Part of a small language model's weights: 11.7M parameters, 8111 steps.
Each number is 50 + 15 x the weight over its row's rms, rounded and kept within 0 to 99. Layers, rows and columns count from 0. The size before them is the row's rms in percent of the matrix's.

# layer 2 MLP up, 1280x256, rms 0.0931, rows 1207-1243, columns 0-63
100:55 65 24 33 46 37 49 70 66 54 54 45 40 15 61 47 38 43 54 39 54 49 63 40 88 63 38 39 54 47 43 46 47 43 32 19 27 46 38 46 48 58 51 54 58 61 28 59 12 79 57 46 48 80 56 66 30 51 43 45 41 60 24 54
100:36 48 41 32 59 30 72 46 47 40 34 27 45 41 15 26 52 36 21 49 75 36 44 39 52 45 54 24 39 56 37 33 78 46 41 82 23 61 60 59 33 75 31 62 46 33 50 67 45 25 31 12 62 48 51 36 49 49 68 57 46 56 56 28
102:68 56 55 34 60 43 61 62 41 59 98 61 34 38 47 69 47 50 56 54 50 35 52 53 54 61 43 44 41 13 60 52 39 52 54 58 47 64 27 37 46 52 48 21 76 41 32 65 57 32 67 61 47 74 55 43 34 62 42 86 56 80 39 38
097:38 66 53 48 49 73 45 56 68 59 45 29 63 50 38 70 74 45 40 58 30 47 47 42 57 56 68 34 30 70 24 59 72 60 14 46 38 56 43 66 49 50 43 35 68 49 40 41 26 72 57 42 59 00 68 87 60 49 50 39 40 53 30 82
095:37 22 76 41 75 66 57 72 49 41 60 72 47 68 37 51 52 44 61 50 30 59 56 56 64 36 35 57 63 57 46 33 33 47 60 55 37 96 26 66 63 39 42 42 66 50 51 47 50 40 61 34 51 62 29 71 37 62 45 26 32 64 45 48
101:61 51 50 54 51 45 56 47 54 51 00 43 63 46 37 57 74 52 20 85 51 68 69 39 60 34 59 41 62 94 62 48 24 32 84 55 30 38 48 60 17 20 62 54 39 70 53 57 50 61 37 50 61 77 40 38 19 71 77 56 42 55 58 42
101:65 51 68 27 29 30 55 49 39 53 25 68 28 38 48 57 62 52 61 26 25 52 43 33 65 66 58 42 51 24 46 66 35 38 39 48 55 61 53 18 21 62 43 25 73 60 62 55 53 49 53 30 41 54 26 66 62 53 34 39 86 55 42 47
106:54 45 41 57 05 86 53 44 63 47 35 67 57 62 55 27 64 96 47 78 45 47 52 15 58 33 43 27 40 41 61 57 48 29 52 26 63 53 54 49 70 68 44 77 47 46 50 28 46 32 39 47 51 31 52 69 41 29 23 69 50 58 20 61
102:06 49 60 49 79 34 51 57 19 70 48 53 25 05 46 64 53 61 57 31 65 52 50 42 42 37 62 47 53 35 35 69 40 65 51 34 51 46 54 48 63 44 22 36 64 72 44 58 64 52 68 17 72 55 41 38 33 44 30 78 33 54 44 33
097:52 50 29 53 59 50 23 47 50 55 53 71 60 60 54 51 49 63 33 62 32 43 36 48 55 33 30 64 87 68 39 10 52 64 35 30 42 60 56 54 19 54 44 47 46 46 65 34 26 54 35 50 65 56 82 58 39 39 32 51 87 47 46 52
097:63 57 67 70 12 44 65 37 64 17 57 42 28 62 71 58 63 43 60 68 58 71 36 77 49 58 33 42 56 44 45 37 31 61 43 57 53 50 43 49 58 53 48 54 32 92 44 71 46 47 34 37 40 31 85 44 30 50 57 42 59 41 41 65
101:46 29 63 54 40 23 54 77 58 23 33 64 52 57 98 78 56 58 49 29 72 67 28 51 31 67 74 58 66 57 64 60 42 42 57 96 69 62 58 51 57 36 19 41 50 77 56 42 43 51 56 51 36 59 43 51 57 41 46 37 52 36 57 39
101:66 25 71 51 53 64 58 82 44 49 80 27 57 59 41 66 44 60 57 39 46 37 53 63 39 43 77 54 34 28 59 38 21 68 83 48 53 59 58 61 54 41 53 61 34 63 41 79 28 35 62 39 42 61 35 51 34 37 63 46 29 36 19 39
104:44 52 59 39 50 40 51 64 32 68 48 51 33 83 49 60 62 54 51 71 41 37 21 47 59 45 77 42 63 75 24 72 56 50 83 64 32 73 41 20 38 37 61 57 77 62 57 54 57 56 62 76 68 36 48 46 64 58 45 76 36 58 67 59
102:38 58 45 36 49 50 39 60 39 61 49 50 45 58 40 78 63 38 56 51 57 70 57 74 41 50 49 15 60 53 50 64 66 34 69 58 51 70 48 44 61 52 37 56 53 37 48 51 44 44 33 61 47 16 18 45 16 32 56 30 40 53 91 57
100:56 80 54 43 46 55 40 32 58 35 42 30 64 37 51 29 76 38 28 38 53 58 52 47 49 57 68 31 51 54 38 42 56 41 62 31 50 66 22 30 24 33 78 47 80 47 62 37 44 65 66 60 46 40 47 35 39 55 61 66 49 36 53 63
101:45 58 36 25 39 44 54 45 49 50 59 46 61 66 48 48 37 56 37 65 26 62 60 43 32 53 48 87 48 71 26 43 45 47 53 41 56 32 53 50 36 39 49 65 64 44 59 61 71 49 56 54 18 56 58 65 65 44 22 55 51 43 45 50
101:44 66 40 65 49 22 30 57 51 73 32 44 62 87 46 31 40 64 36 61 30 72 58 38 62 48 60 61 32 63 40 32 47 58 46 43 55 59 35 13 32 60 48 55 66 44 50 51 47 49 38 40 49 14 40 46 42 59 50 34 48 54 47 56
099:45 25 68 55 34 33 92 60 41 30 50 13 47 78 53 48 48 56 64 41 65 37 37 75 68 71 49 42 56 66 62 42 34 47 51 58 51 53 52 50 38 55 34 38 36 51 60 36 36 60 52 53 42 29 82 58 42 32 41 91 43 57 36 33
093:53 41 42 61 49 20 79 37 77 63 51 58 28 50 54 51 61 38 40 55 58 49 62 73 69 62 24 64 41 63 50 31 27 66 57 55 43 72 31 54 61 94 37 51 45 40 56 39 57 60 38 54 54 71 22 65 45 56 50 64 67 22 34 52
101:72 39 48 47 64 17 63 53 41 55 66 33 69 58 38 61 49 32 36 41 40 43 54 53 78 52 39 91 61 62 42 46 77 69 48 28 56 54 43 70 71 58 29 66 64 46 99 33 39 75 44 70 60 33 74 51 64 68 62 60 49 73 43 30
106:57 44 36 62 53 44 37 54 21 44 61 66 16 40 48 65 53 43 55 47 55 67 39 50 54 47 50 18 37 27 26 39 65 52 45 57 62 66 45 70 66 45 48 60 52 30 46 49 78 51 43 56 42 73 40 48 72 66 27 36 44 58 62 80
105:47 75 40 43 25 47 42 69 55 56 41 72 61 33 33 50 59 43 75 86 44 51 59 44 42 32 48 39 72 25 52 57 36 42 62 66 81 65 41 46 57 67 47 72 57 72 55 68 39 49 42 60 49 52 61 64 33 57 53 32 36 58 60 57
100:43 47 70 48 58 41 34 56 63 49 40 06 43 49 25 58 63 54 43 28 76 39 67 82 88 56 67 42 54 37 51 42 41 56 24 51 56 62 51 45 65 38 29 49 52 44 58 59 44 66 60 65 26 41 50 31 67 40 15 70 68 34 32 28
104:35 21 66 28 45 53 45 52 74 59 47 44 50 35 65 60 08 31 42 44 39 62 73 45 47 50 49 35 51 71 51 38 60 84 71 34 68 52 62 70 44 77 76 54 79 45 54 71 38 34 08 50 44 43 49 23 58 65 33 54 45 34 30 67
104:59 42 24 81 52 28 34 76 57 43 52 26 32 55 36 55 87 19 58 24 34 66 51 18 35 40 34 48 60 36 49 72 53 53 59 58 51 79 41 53 72 51 68 60 33 39 44 57 54 65 53 33 33 51 33 87 54 37 67 46 66 38 40 59
104:78 46 62 46 42 42 23 50 76 23 41 54 46 53 54 36 66 68 21 59 26 49 60 66 36 51 51 82 38 37 60 51 56 38 51 68 47 68 69 53 63 44 44 23 65 54 47 17 48 44 23 54 55 33 49 47 40 40 49 50 66 59 35 71
102:56 67 46 47 58 69 65 49 55 80 29 43 22 45 45 64 13 65 50 66 40 61 35 58 39 49 71 75 72 12 47 32 35 45 61 47 56 57 54 48 59 32 50 42 20 60 39 24 54 50 58 71 42 72 74 38 40 36 56 44 38 57 63 58
098:36 58 24 69 66 57 54 56 21 63 66 36 48 33 56 45 38 49 50 40 20 46 79 29 34 63 67 45 38 39 25 49 72 64 37 57 48 48 50 43 47 31 37 65 40 46 35 46 65 24 44 53 57 18 55 32 67 48 21 50 46 43 39 36
106:60 73 43 53 23 49 54 35 46 74 37 33 32 15 41 56 47 55 47 60 52 81 49 30 12 56 52 62 28 46 48 56 49 52 53 59 67 66 62 56 67 50 40 41 47 35 60 63 60 39 34 20 34 55 59 58 70 34 47 89 39 50 48 58
099:69 23 54 29 59 77 54 34 67 59 37 54 48 46 15 49 41 37 48 45 39 38 43 64 77 53 36 44 69 61 54 45 51 54 82 62 40 58 31 49 69 29 36 43 71 46 85 59 20 55 52 45 50 47 19 31 35 39 42 38 32 58 44 25
098:47 54 75 50 53 40 48 55 40 41 41 30 66 64 44 26 51 58 52 38 50 95 71 81 15 36 46 46 59 70 59 74 56 63 59 63 64 36 29 84 41 62 64 62 30 57 54 22 57 57 72 48 66 34 66 40 60 33 59 16 39 54 57 51
101:30 16 26 49 52 60 55 63 38 28 62 36 62 56 44 38 44 65 22 38 23 59 83 45 49 69 38 71 44 45 77 26 51 48 44 67 35 40 51 38 68 50 62 36 51 73 35 53 65 74 33 40 41 71 79 74 73 67 18 49 61 41 53 65
100:61 47 69 69 32 28 54 55 77 42 50 56 87 44 55 43 38 65 27 59 55 46 58 44 31 50 71 63 60 58 70 44 49 33 23 38 62 61 63 72 46 82 79 35 38 56 51 68 44 61 68 55 33 60 44 90 50 61 46 57 48 51 65 72
104:63 38 38 39 37 76 45 31 38 34 31 61 69 37 57 98 58 35 55 44 48 38 82 44 56 19 40 81 28 38 61 52 64 54 57 55 49 53 58 75 75 14 19 44 64 33 40 33 41 21 51 49 53 53 49 48 39 72 59 56 58 41 50 56
104:44 31 79 86 68 31 43 61 44 27 42 49 56 47 54 42 56 55 60 48 66 47 77 51 41 56 50 68 39 47 50 61 34 62 47 56 70 49 46 44 50 86 49 49 69 38 64 76 55 32 51 67 55 57 32 64 72 16 69 33 36 39 57 75
100:56 48 36 40 46 51 31 67 58 34 31 78 21 54 61 51 44 47 44 44 73 58 39 38 52 52 61 53 91 63 41 42 45 47 49 42 58 75 28 39 50 69 62 51 70 58 63 44 51 28 52 37 46 59 57 45 60 39 61 39 67 49 53 52
# layer 2 MLP down (transposed), 1280x256, rms 0.0821, rows 1207-1242, columns 0-63
100:45 86 42 39 53 71 69 35 67 70 34 59 54 48 44 33 28 60 79 49 54 53 26 46 36 32 34 33 34 36 42 71 53 55 18 34 42 32 76 43 22 31 32 50 37 41 52 78 50 68 31 47 53 65 64 27 70 54 55 52 66 42 61 92
102:58 48 48 88 39 58 68 66 45 31 43 41 37 36 51 47 50 25 43 33 72 39 47 46 36 41 39 42 63 54 72 42 87 58 43 41 60 46 54 60 51 75 15 51 58 54 39 33 53 39 52 35 61 81 34 63 39 27 70 50 76 56 92 51
102:38 58 54 61 64 36 47 42 20 59 37 49 88 26 60 42 23 58 46 49 61 39 44 33 64 57 49 15 32 69 72 58 54 38 39 58 57 27 64 86 72 59 26 26 53 47 32 58 45 43 49 55 68 67 73 28 55 40 50 48 25 49 63 53
100:52 58 53 59 59 57 39 71 46 58 45 67 59 70 52 77 50 49 26 51 50 41 61 45 33 33 43 55 62 39 47 30 63 33 70 53 39 61 40 18 54 58 58 48 84 44 78 66 77 50 62 54 63 30 36 65 59 61 35 62 51 72 65 68
094:49 61 51 48 55 45 46 51 07 47 62 65 56 70 59 48 21 79 59 60 57 26 48 52 50 24 36 57 50 31 48 75 48 55 63 47 64 72 33 60 65 62 73 47 29 28 61 46 53 79 51 32 64 71 52 56 52 74 68 32 29 57 55 34
098:37 45 64 35 39 61 59 46 27 41 49 64 39 39 36 49 69 09 47 30 07 65 55 71 33 32 58 35 38 48 80 80 53 47 68 32 46 65 80 53 34 46 53 58 64 47 56 71 32 65 48 62 44 57 59 43 48 79 42 49 40 44 84 58
100:55 30 39 47 39 86 28 51 75 79 61 34 48 60 73 45 47 69 25 62 58 70 36 37 40 61 28 49 53 58 14 38 49 74 61 25 53 37 31 62 59 60 33 37 48 55 44 80 61 72 49 39 42 50 52 54 41 56 50 30 79 57 37 39
104:48 55 49 43 55 47 57 41 72 71 32 48 56 74 70 37 54 62 39 78 64 61 51 67 44 50 57 60 43 44 44 37 38 21 58 35 31 44 53 66 57 49 40 69 63 40 59 36 49 79 39 34 42 59 47 72 46 12 78 08 53 64 59 50
104:72 44 84 26 55 51 68 46 57 45 52 45 55 47 46 73 37 56 18 46 38 47 48 50 19 64 69 51 61 51 62 62 49 23 72 16 70 61 76 48 73 50 84 65 48 53 45 58 52 29 60 47 51 44 32 63 56 47 39 60 35 39 32 29
099:48 26 34 57 56 67 51 55 88 45 23 30 45 56 30 45 42 74 51 55 64 65 46 57 48 53 52 61 41 58 82 33 60 35 22 60 53 72 56 63 57 44 80 59 50 53 62 35 46 26 62 55 60 69 66 49 45 44 56 56 35 38 45 59
094:50 62 39 65 62 50 39 16 54 42 53 47 65 39 53 59 65 44 51 44 31 47 49 20 51 34 60 57 56 56 67 20 31 41 44 26 67 63 71 62 64 51 34 76 47 39 53 77 31 69 77 72 70 56 49 19 39 44 45 45 29 43 62 29
100:39 49 39 70 49 39 40 56 52 37 74 51 64 64 57 26 38 49 64 43 38 58 33 66 58 47 62 53 82 49 75 45 29 48 61 71 60 70 14 67 40 54 61 58 60 36 63 32 33 29 68 63 61 57 42 52 56 43 40 45 45 52 59 41
101:64 39 46 46 23 47 61 65 56 35 75 64 45 12 63 55 65 62 62 66 42 51 42 24 49 44 55 50 67 61 72 66 48 38 31 44 47 31 60 68 56 33 55 39 38 69 52 63 71 32 71 60 33 58 48 43 72 28 33 25 35 38 48 59
105:56 30 49 51 64 86 37 67 53 17 66 46 63 34 61 56 59 46 56 49 55 46 45 54 56 36 34 72 19 44 69 42 50 22 39 40 60 25 59 65 40 32 55 56 59 57 61 50 47 45 39 65 57 36 25 60 52 47 35 48 47 59 31 53
105:40 44 64 60 69 35 50 60 53 34 19 45 61 48 54 59 22 75 53 66 63 41 62 59 58 55 91 37 54 74 40 57 41 51 39 71 46 65 47 56 83 54 45 50 46 52 31 57 45 52 44 46 58 45 52 48 58 30 18 25 37 64 37 37
098:27 32 35 70 45 30 56 51 56 40 40 44 59 43 43 59 14 42 59 64 37 58 60 74 50 24 51 44 51 60 61 53 50 66 51 31 68 47 39 46 35 14 43 67 15 38 38 27 59 70 46 52 71 32 33 46 53 52 49 72 51 41 41 39
100:46 82 39 63 51 33 47 49 62 67 57 57 45 27 20 39 68 66 61 47 25 65 40 60 77 33 47 50 61 63 51 49 42 69 39 46 30 47 32 07 55 66 39 70 41 27 39 57 80 67 79 48 38 51 25 65 60 35 38 53 81 20 59 49
100:60 30 44 65 30 68 57 79 56 39 34 37 62 59 67 60 77 45 36 32 47 54 67 35 59 33 50 67 41 63 41 51 46 41 56 83 39 48 28 20 62 71 46 57 52 52 48 57 70 32 52 52 51 68 74 33 37 52 72 70 76 72 48 59
099:47 58 69 38 65 52 41 38 48 56 58 29 31 48 46 55 66 80 47 54 49 28 42 53 42 46 46 53 59 50 42 36 50 36 46 62 65 69 53 55 53 31 79 46 47 37 44 35 45 45 63 48 43 70 19 89 79 56 44 60 44 82 55 44
096:59 68 66 43 40 38 59 22 48 46 51 49 36 67 59 67 49 48 56 41 40 30 39 65 60 58 52 53 52 52 55 68 52 64 51 57 55 50 75 64 47 73 62 54 46 45 15 42 56 49 12 21 34 35 71 69 24 38 45 53 65 48 68 57
100:69 43 35 56 60 71 61 50 41 53 56 64 54 85 56 35 57 72 55 50 36 63 53 38 33 56 36 70 38 49 69 30 60 45 38 56 39 69 44 48 60 46 40 75 54 44 40 50 59 53 61 44 00 48 68 36 59 26 34 47 50 37 79 34
106:45 21 61 54 60 36 48 56 48 80 79 62 50 45 44 60 49 39 58 35 39 51 53 65 20 41 52 62 74 25 71 59 47 53 49 46 33 43 66 52 37 76 53 38 52 37 43 72 19 54 49 67 58 31 49 36 33 78 45 61 69 56 27 41
103:73 85 27 31 61 62 52 55 50 53 43 37 62 28 74 42 60 60 28 41 75 51 56 45 48 72 29 67 47 54 46 22 64 44 58 49 79 57 29 64 60 28 54 43 54 43 64 52 37 48 44 44 68 65 51 57 67 41 42 30 53 45 56 36
103:57 56 63 65 57 38 52 52 73 54 65 64 54 46 60 55 29 56 50 26 50 51 41 51 49 42 63 41 56 49 91 35 44 66 54 67 37 50 49 31 32 50 51 55 50 82 60 53 36 44 62 68 59 50 23 60 52 59 36 45 52 51 40 82
102:52 28 28 56 47 26 50 63 33 51 55 39 93 65 54 52 41 41 56 41 56 41 60 41 27 37 40 28 34 48 31 51 25 48 57 54 48 63 48 60 65 33 24 61 52 39 57 45 51 47 48 42 50 62 31 52 39 75 34 64 38 86 56 08
103:72 52 24 33 18 67 41 42 46 54 33 57 47 61 47 29 44 40 62 47 43 65 24 46 38 59 52 41 44 58 35 47 60 53 45 57 61 37 44 56 44 57 51 50 39 59 47 62 56 48 34 22 63 58 69 54 48 40 70 61 49 67 44 85
101:51 34 53 31 41 27 47 59 44 42 50 60 40 52 44 63 55 64 41 59 31 39 49 54 45 51 40 44 34 70 52 66 46 32 77 83 38 59 78 54 35 56 69 87 50 62 67 66 30 85 37 30 49 26 36 64 40 43 45 55 42 54 50 55
101:52 49 76 47 54 48 65 45 25 63 35 55 35 31 62 99 42 51 33 58 39 66 25 49 54 50 59 62 75 48 38 36 57 42 18 34 50 52 51 54 53 49 86 39 40 42 51 38 34 48 57 51 28 70 30 69 50 48 66 43 56 42 36 77
099:54 61 54 47 26 52 12 56 13 66 41 33 32 43 60 43 34 33 59 52 60 62 47 25 43 87 68 44 26 60 36 35 54 60 62 40 32 50 69 50 43 55 65 68 25 45 56 23 77 50 46 33 39 46 52 68 65 65 54 48 43 55 31 38
102:09 53 46 27 47 44 45 52 59 57 39 56 61 43 68 28 42 54 53 56 32 32 56 51 81 61 56 23 30 48 35 71 61 59 46 51 79 49 33 77 53 49 06 89 36 21 51 40 74 70 58 40 70 31 22 40 50 71 66 50 68 40 40 67
101:63 42 42 46 72 57 53 57 45 44 36 59 39 20 65 35 62 22 35 26 67 38 82 50 46 53 19 58 59 42 49 56 54 62 65 51 37 45 56 54 29 53 51 48 05 55 35 86 37 72 64 37 52 46 50 48 38 61 60 67 49 42 44 35
101:46 55 77 47 47 42 43 47 54 42 52 51 68 42 29 35 01 52 52 47 50 59 40 63 48 53 32 56 47 41 60 60 48 51 76 48 43 64 49 47 75 40 45 48 55 64 44 54 64 63 61 47 37 49 49 17 52 60 65 45 37 49 58 16
100:66 54 59 62 55 47 61 70 48 52 66 28 74 39 19 45 52 51 33 50 60 61 27 32 48 59 43 32 36 56 21 33 32 53 59 41 53 44 62 52 61 72 58 35 55 45 55 58 84 71 11 67 59 37 51 33 62 55 54 46 45 77 68 60
102:55 39 44 52 18 35 35 53 60 58 45 32 22 50 40 40 55 36 47 35 59 52 44 31 38 51 23 36 48 58 39 64 51 51 60 50 42 40 53 88 49 60 56 60 57 33 47 72 40 55 30 27 55 38 62 37 66 39 48 50 79 41 40 60
103:28 49 43 63 44 40 46 38 77 29 48 51 82 37 62 69 71 61 34 48 70 45 76 42 62 35 41 56 58 30 40 26 62 37 52 51 42 41 58 30 55 60 27 28 41 48 55 23 58 45 80 85 75 36 58 30 48 46 61 33 47 67 59 66
105:49 70 43 74 40 48 61 59 55 63 73 64 57 46 41 26 37 53 57 51 55 66 63 48 30 46 63 48 42 55 48 64 20 51 25 56 47 72 70 53 32 80 58 46 38 31 53 46 58 61 54 56 58 46 21 67 33 22 38 69 26 54 37 30
# layer 2 MLP gate, 1280x256, rms 0.0973, rows 1208-1243, columns 0-63
098:44 36 59 59 46 49 53 26 69 47 51 37 48 47 47 56 46 59 46 59 22 70 59 26 62 85 54 31 36 42 36 58 55 50 58 76 64 42 52 56 56 48 80 61 44 41 71 53 45 51 59 31 30 22 64 41 31 29 59 44 43 61 46 46
104:53 60 32 45 43 44 43 31 48 80 42 62 28 35 26 46 62 89 55 33 64 45 58 42 32 42 52 76 32 34 24 68 61 80 46 47 36 46 76 63 60 53 49 35 78 44 63 45 32 60 50 47 55 54 61 44 58 65 39 77 61 45 47 53
102:59 53 13 59 36 40 46 51 39 56 44 55 51 52 66 67 48 37 71 64 37 60 65 53 55 47 34 54 58 36 52 48 60 36 79 20 40 53 65 37 88 39 41 39 55 45 35 59 67 20 92 61 46 35 48 53 63 14 44 59 50 62 56 42
095:62 48 47 56 57 48 29 34 42 51 54 22 39 58 49 48 46 48 41 53 43 66 40 37 29 57 26 33 63 26 59 46 60 59 56 49 59 66 55 63 73 67 86 73 77 39 49 56 56 60 67 19 56 68 42 20 54 39 70 47 41 22 59 35
105:65 68 64 50 31 57 50 49 63 70 60 39 49 61 62 71 49 55 42 25 77 49 68 47 70 46 48 45 28 43 47 57 61 34 31 39 45 66 50 48 71 25 54 85 52 35 53 59 66 25 63 43 57 40 52 63 59 56 85 70 17 55 52 50
100:53 77 43 41 62 38 30 18 41 59 55 46 72 40 40 54 55 21 44 49 67 12 69 71 71 64 74 42 46 45 46 33 42 43 43 45 63 40 34 38 54 43 34 45 51 34 50 57 22 55 59 61 59 67 35 29 50 67 56 42 54 65 54 43
107:49 37 62 45 40 24 27 27 34 34 63 27 47 65 70 36 40 36 50 18 84 28 60 62 49 90 64 63 58 22 37 69 43 69 59 44 56 49 54 57 31 46 62 44 38 52 46 47 53 73 78 37 42 58 47 69 67 60 38 60 51 62 29 31
103:45 12 82 50 41 53 51 37 60 63 57 58 57 60 48 45 52 19 50 72 53 87 22 57 54 36 50 70 51 59 40 97 64 00 27 21 55 87 49 35 74 25 56 47 31 39 37 53 56 39 54 45 31 49 42 66 35 77 41 59 48 41 81 46
101:43 57 45 68 27 41 67 46 49 94 59 42 57 31 54 23 32 66 43 49 42 21 52 54 64 79 56 59 42 23 66 61 58 76 57 53 15 39 33 34 57 45 62 59 36 63 34 47 46 45 53 50 35 66 63 67 45 60 36 32 67 49 37 55
096:45 48 18 63 52 52 49 49 55 40 44 41 61 45 35 13 54 69 55 61 45 24 59 67 46 42 69 41 65 47 66 52 59 58 32 17 66 66 39 76 55 38 76 66 69 55 36 46 71 74 30 43 70 44 58 65 42 65 24 32 74 56 65 33
099:54 46 64 36 57 39 47 56 59 59 57 22 45 69 66 21 56 28 50 57 31 57 35 58 50 63 56 74 63 54 47 79 33 51 31 55 43 46 60 36 47 51 86 42 67 49 41 44 75 42 57 30 39 22 98 61 68 44 55 39 36 36 25 80
097:68 59 77 34 36 10 40 39 22 47 40 44 45 50 54 44 49 71 37 39 45 59 75 72 49 48 63 50 63 53 48 57 51 43 52 47 50 40 53 37 51 32 26 50 45 47 55 60 59 46 49 53 61 43 34 67 43 68 55 47 61 73 24 39
113:49 23 55 72 34 56 49 51 75 77 73 53 27 40 56 48 44 55 56 33 47 24 30 57 56 58 51 39 47 49 54 39 61 19 30 73 50 25 58 63 32 23 27 55 29 72 29 59 40 54 72 39 07 37 68 62 15 71 48 52 27 44 30 24
102:63 38 67 58 59 40 24 66 67 16 34 47 66 47 47 44 47 28 66 56 54 34 50 80 65 61 51 89 37 37 29 42 48 76 65 50 35 64 69 42 52 30 35 36 59 34 63 38 36 53 53 50 60 57 53 51 52 78 44 58 40 50 33 57
102:58 41 41 56 44 45 62 65 62 73 58 59 74 31 36 52 68 51 47 35 64 31 58 53 36 42 65 37 49 26 38 58 60 80 66 72 37 57 76 13 88 19 47 48 50 65 34 50 40 35 52 22 57 58 56 85 21 51 50 65 21 46 66 73
101:85 69 56 59 57 50 71 21 58 61 26 54 40 68 55 28 55 33 60 45 31 71 60 67 68 28 53 43 56 55 49 61 51 50 33 52 54 65 59 43 64 27 46 53 55 25 42 44 55 41 56 52 58 56 35 46 66 53 46 56 60 67 25 67
100:67 66 31 69 31 67 40 29 34 34 53 48 38 39 57 38 45 71 36 65 53 88 76 73 52 32 32 55 54 79 31 39 79 49 46 34 16 60 90 59 59 33 54 44 42 62 60 23 63 41 69 34 64 45 23 54 68 29 52 60 40 46 62 36
101:42 62 59 70 52 35 76 53 43 71 74 69 59 82 44 45 31 35 68 43 63 47 22 72 55 47 39 50 19 50 72 49 27 69 58 33 53 65 29 53 46 67 54 70 62 42 30 42 62 46 68 35 39 67 50 67 54 62 53 56 34 43 60 39
097:48 51 48 57 44 46 62 41 40 40 21 49 37 58 35 72 51 23 58 70 50 43 37 50 48 21 56 72 41 40 67 41 47 62 44 90 39 58 51 60 68 23 66 59 36 31 62 39 47 46 54 45 60 34 27 50 34 49 30 63 66 79 60 49
100:68 43 66 49 68 45 52 28 62 47 71 66 26 20 73 31 46 44 58 31 54 30 65 17 42 71 49 40 52 38 36 44 51 67 57 24 27 55 70 35 39 45 56 41 50 35 38 52 69 52 47 41 80 85 44 38 70 65 48 24 70 27 53 33
103:57 48 63 72 50 51 60 44 38 37 35 62 46 45 36 47 62 26 42 61 64 43 42 52 62 34 52 45 58 60 51 30 50 63 36 39 53 78 47 49 24 50 45 53 77 48 48 80 63 34 41 43 35 14 35 47 42 47 63 31 37 56 48 29
105:28 32 45 52 72 51 50 36 69 62 59 62 68 40 88 46 52 43 55 74 59 59 23 33 52 45 09 80 58 59 40 68 52 34 76 38 46 64 67 39 71 16 42 55 31 32 60 29 34 35 75 25 52 75 34 55 47 55 43 75 52 47 75 27
098:35 57 63 64 40 43 57 63 76 42 66 61 51 61 57 37 53 68 33 64 32 47 53 40 66 25 35 67 26 47 49 38 49 21 15 51 51 66 64 31 76 37 44 78 42 49 47 30 40 24 47 32 45 13 30 05 70 37 51 34 70 71 38 55
097:63 39 69 43 54 50 57 50 65 34 57 82 39 48 35 55 70 62 50 50 59 24 47 47 32 99 30 31 47 34 52 55 60 22 78 57 63 63 39 51 56 47 52 40 49 31 43 40 76 51 89 28 36 43 43 60 25 70 49 38 39 78 38 40
099:34 73 37 54 63 49 54 59 83 33 38 43 47 30 41 52 73 47 54 28 36 45 55 29 42 25 39 46 26 52 32 44 28 48 49 41 60 59 30 27 59 62 52 41 49 50 23 50 36 36 52 32 59 19 51 76 62 50 83 61 31 44 39 59
109:78 49 50 45 47 61 54 33 91 69 44 39 46 39 47 43 46 51 48 60 40 40 74 36 64 83 67 49 37 67 49 43 44 59 32 48 62 49 49 56 19 49 77 48 52 22 60 53 39 33 79 31 62 39 53 74 61 77 73 55 73 37 37 39
102:20 55 75 69 35 41 71 52 39 37 45 39 61 37 43 75 46 42 45 19 47 38 42 53 36 54 72 55 61 30 43 69 55 78 25 29 55 76 56 51 58 51 94 52 52 58 38 51 48 58 84 47 47 57 56 59 52 46 51 38 49 42 37 34
099:44 65 65 47 49 51 19 71 58 52 44 69 40 51 60 54 66 73 56 36 71 59 40 65 45 76 54 63 29 41 52 40 74 20 39 35 55 54 48 36 61 39 48 70 46 54 23 23 80 40 42 60 41 73 44 70 57 55 62 67 46 62 31 55
104:55 34 66 83 45 35 54 55 54 31 31 75 30 30 48 21 38 46 37 54 42 39 61 34 44 44 57 28 47 48 47 28 73 46 35 55 51 68 37 34 37 63 74 43 29 52 55 35 47 39 45 37 37 58 44 24 37 36 53 44 56 62 60 24
107:35 72 68 44 32 34 57 52 35 41 70 47 61 69 44 36 63 33 48 35 67 54 46 33 58 57 64 53 43 24 59 45 51 47 65 54 38 54 61 55 63 35 60 60 21 41 44 53 50 45 76 21 46 53 70 51 52 68 56 78 49 31 36 27
104:48 39 42 50 65 60 33 36 42 60 46 58 01 44 61 69 36 22 63 55 41 36 68 49 61 69 49 41 19 23 19 30 72 64 21 51 37 46 57 64 67 56 51 43 46 25 22 63 46 07 29 51 65 74 25 69 62 47 44 65 45 41 57 41
101:72 36 46 63 55 54 51 56 47 73 76 42 39 42 51 26 98 37 46 55 37 37 44 55 63 27 52 21 81 42 43 50 48 62 49 50 40 71 91 44 68 25 56 44 33 67 47 25 52 62 52 62 48 48 55 70 54 47 45 34 56 50 58 57
099:61 60 56 63 62 68 34 28 37 41 42 66 53 52 67 46 53 39 45 39 47 59 63 52 33 53 56 54 42 37 37 31 33 42 84 37 23 42 50 55 40 42 47 48 78 42 63 59 68 51 85 47 54 63 70 59 41 40 93 66 50 47 35 46
102:50 41 70 45 89 30 46 59 57 58 58 43 43 54 49 64 62 71 25 64 57 38 43 38 44 41 42 56 43 50 29 40 54 56 77 55 61 64 77 45 21 52 63 72 89 54 28 50 44 29 64 42 78 40 47 34 57 71 40 62 45 48 40 63
102:30 18 50 67 52 48 46 49 57 42 40 50 45 81 95 75 55 39 83 33 57 51 55 38 89 61 46 62 34 42 46 56 44 78 62 33 41 57 36 32 45 40 43 58 54 39 36 42 39 59 84 45 42 51 53 55 61 43 33 42 82 48 66 45
101:70 55 55 33 70 38 39 46 52 50 28 35 26 45 60 34 70 03 38 61 55 36 54 52 74 66 46 31 52 52 40 69 79 57 33 57 72 99 65 55 65 67 68 63 60 72 54 52 60 32 38 49 47 61 75 52 24 58 54 67 41 61 46 47